Weights of a small transformer language model.
Size: 12 layers, width 768.
Training: a variant of SOAP for these matrices, 913M tokens, 3483 steps.
Each number is 50 + 12 x the weight over its row's rms, rounded and kept within 0 to 99. Layers, rows and columns count from 0. The size before them is the row's rms in percent of the matrix's.

# up: layer 2 MLP up, 1536x768, rms 0.0612, rows 512-514, columns 384-575
# down: layer 2 MLP down (transposed), 1536x768, rms 0.0575, rows 512-514, columns 384-575
# gate: layer 2 MLP gate, 1536x768, rms 0.0608, rows 513-514, columns 384-575
up512 110:48 62 52 56 43 50 59 62 29 48 48 54 46 48 51 62 27 50 60 54 58 26 49 43 39 61 66 49 73 66 57 45 58 47 51 52 77 52 41 60 56 41 39 60 43 44 37 58 42 47 56 46 53 44 55 68 59 56 38 40 58 36 57 40 37 58 65 65 56 49 53 52 44 53 61 51 37 30 52 48 33 45 39 66 54 38 34 49 30 42 29 34 61 48 50 31 70 56 48 34 59 53 38 41 83 47 62 44 39 19 37 66 44 39 60 38 46 60 53 26 55 67 36 28 49 45 40 54 49 19 46 48 45 42 41 36 65 62 75 57 73 69 41 58 78 54 37 77 48 54 41 43 55 54 49 53 61 58 55 43 59 30 53 33 47 47 50 47 67 49 44 44 61 59 52 53 40 57 45 35 51 65 53 50 57 59 48 44 57 72 49 41
down512 104:41 55 62 41 44 43 70 53 49 50 40 42 52 41 45 57 34 60 48 44 35 62 65 35 49 59 45 60 66 61 51 47 25 59 42 49 33 65 49 34 58 31 60 49 56 42 52 51 62 52 36 69 33 69 63 38 43 53 63 46 48 52 57 60 46 46 53 39 63 41 38 39 54 46 52 34 70 56 51 38 68 27 35 64 43 67 65 72 51 56 64 36 76 62 51 66 63 53 45 52 44 52 49 56 30 57 60 48 40 70 41 53 33 69 62 58 50 44 37 32 40 39 53 42 24 63 34 35 47 62 46 48 50 42 59 53 54 63 51 24 45 44 37 37 39 56 47 57 32 55 41 38 63 74 45 46 71 73 63 58 54 61 54 32 48 37 50 53 52 65 63 70 47 50 33 38 59 29 20 58 37 56 62 74 41 46 53 43 39 32 32 44
gate513 100:49 62 51 55 50 32 51 45 70 47 54 64 54 64 56 51 70 64 46 42 67 29 47 68 58 28 51 44 61 57 43 56 56 39 47 44 47 51 57 39 52 45 09 45 69 69 64 58 84 56 68 65 51 48 59 44 72 37 57 49 46 30 68 61 60 40 69 46 37 50 51 39 46 42 49 68 47 66 58 58 53 52 29 63 66 38 49 56 54 44 48 28 49 51 48 46 31 59 50 60 42 36 55 54 60 52 59 39 38 58 46 29 54 64 58 20 67 35 41 44 53 55 42 29 67 35 35 42 41 51 58 82 51 54 49 62 49 60 43 40 64 59 59 49 42 59 48 37 40 55 56 61 59 49 74 66 82 66 56 49 29 36 74 61 60 42 61 54 63 37 34 45 38 44 59 45 50 32 39 68 75 47 28 55 38 41 52 44 47 21 26 53
up513 100:38 55 60 39 61 49 48 55 58 48 73 63 48 45 53 46 36 59 37 48 53 37 48 40 46 49 47 49 49 44 67 62 65 41 34 58 54 32 54 62 58 36 23 54 41 41 52 54 42 30 63 29 33 58 41 45 21 56 62 62 61 54 45 74 74 33 59 25 51 60 36 51 54 32 43 39 27 53 45 52 65 44 63 52 55 55 35 38 44 39 43 60 55 64 32 54 61 44 54 46 65 58 43 50 38 54 65 42 65 44 47 52 38 59 46 29 50 52 62 77 46 57 58 81 30 33 67 58 51 33 46 56 47 44 69 47 54 50 64 67 45 64 60 51 60 63 31 40 61 60 46 60 52 52 49 46 36 50 67 44 44 57 34 45 70 72 56 52 48 57 57 56 38 68 50 46 56 39 49 55 41 35 35 36 57 42 24 53 50 53 40 43
down513 102:44 55 44 40 41 52 41 56 23 45 36 46 50 44 49 54 58 59 40 48 56 54 50 71 51 41 51 51 53 54 47 55 50 48 55 24 30 64 56 52 36 41 62 50 46 55 42 64 48 51 32 43 45 65 55 54 38 69 56 61 36 43 48 38 47 16 60 26 52 41 73 23 32 57 66 49 53 59 60 50 35 48 62 42 56 54 43 37 49 47 59 43 52 53 43 48 37 66 64 59 63 30 33 52 49 57 47 58 46 47 19 56 49 58 51 34 48 10 59 53 69 46 35 54 56 36 66 42 46 50 57 68 32 45 34 27 55 44 44 42 68 77 45 64 59 54 83 43 30 43 66 78 49 58 74 55 35 47 37 37 61 47 67 37 60 68 57 51 58 51 50 51 46 37 27 58 43 31 32 51 91 52 37 56 36 78 39 42 52 42 15 54
gate514 099:47 65 52 53 53 38 61 78 41 61 51 39 37 24 29 51 38 62 44 51 52 67 67 65 47 26 53 65 37 50 41 55 45 50 53 48 50 29 44 44 60 51 42 40 35 39 64 66 52 46 75 23 48 46 57 46 45 36 57 51 70 53 36 52 43 38 70 50 58 45 46 61 40 56 44 42 74 52 48 45 45 70 39 57 39 39 60 46 54 44 61 36 48 56 56 44 58 53 39 68 55 54 67 60 51 56 73 56 51 45 34 42 45 37 62 64 36 62 38 38 27 73 26 45 46 14 54 55 60 66 52 31 52 35 36 50 43 49 49 36 75 54 35 58 51 54 52 58 32 43 53 71 63 16 45 40 62 59 40 46 33 32 69 21 29 56 33 50 71 57 21 52 47 67 35 26 40 67 55 68 43 61 50 79 53 47 63 62 68 58 55 55
up514 097:60 50 62 69 39 65 43 58 38 67 35 63 49 36 69 39 40 63 51 34 60 29 42 59 51 65 39 45 38 62 74 48 55 49 63 32 42 51 52 64 45 50 36 52 60 64 47 31 32 39 64 22 28 52 44 39 45 39 47 74 56 54 42 31 39 39 33 56 66 48 43 51 56 42 60 50 49 54 50 49 55 57 43 46 46 62 64 38 58 57 46 33 45 42 62 52 40 53 34 52 55 57 63 52 58 53 40 63 47 55 37 42 52 48 64 38 45 55 39 44 66 42 78 84 57 47 50 51 18 34 30 45 46 33 41 56 67 60 51 59 43 42 49 33 66 42 29 57 46 59 50 40 26 30 47 47 45 60 32 49 33 50 55 40 51 45 45 43 58 43 53 34 63 61 50 59 36 70 53 72 57 53 35 18 45 58 63 31 38 45 63 35
down514 097:39 46 32 52 46 73 49 55 54 54 61 45 55 42 66 51 59 64 47 60 41 35 62 60 63 76 55 46 53 37 44 56 71 75 54 42 51 44 52 65 37 44 48 62 51 76 50 40 67 21 30 49 54 59 61 62 45 46 58 50 55 49 53 26 64 53 52 51 49 28 40 29 43 44 45 55 47 58 35 40 45 34 54 25 69 42 41 34 57 74 27 48 37 30 42 63 47 59 34 41 37 27 41 60 55 40 53 39 47 42 66 47 54 39 53 38 59 56 39 44 60 45 47 43 48 67 40 42 58 50 51 61 36 64 55 43 57 52 42 33 36 63 63 64 46 43 57 38 49 51 62 48 56 65 67 47 66 49 40 61 62 78 29 60 74 51 51 62 45 52 68 43 35 64 41 49 23 45 77 63 43 71 47 66 67 50 49 52 38 71 41 55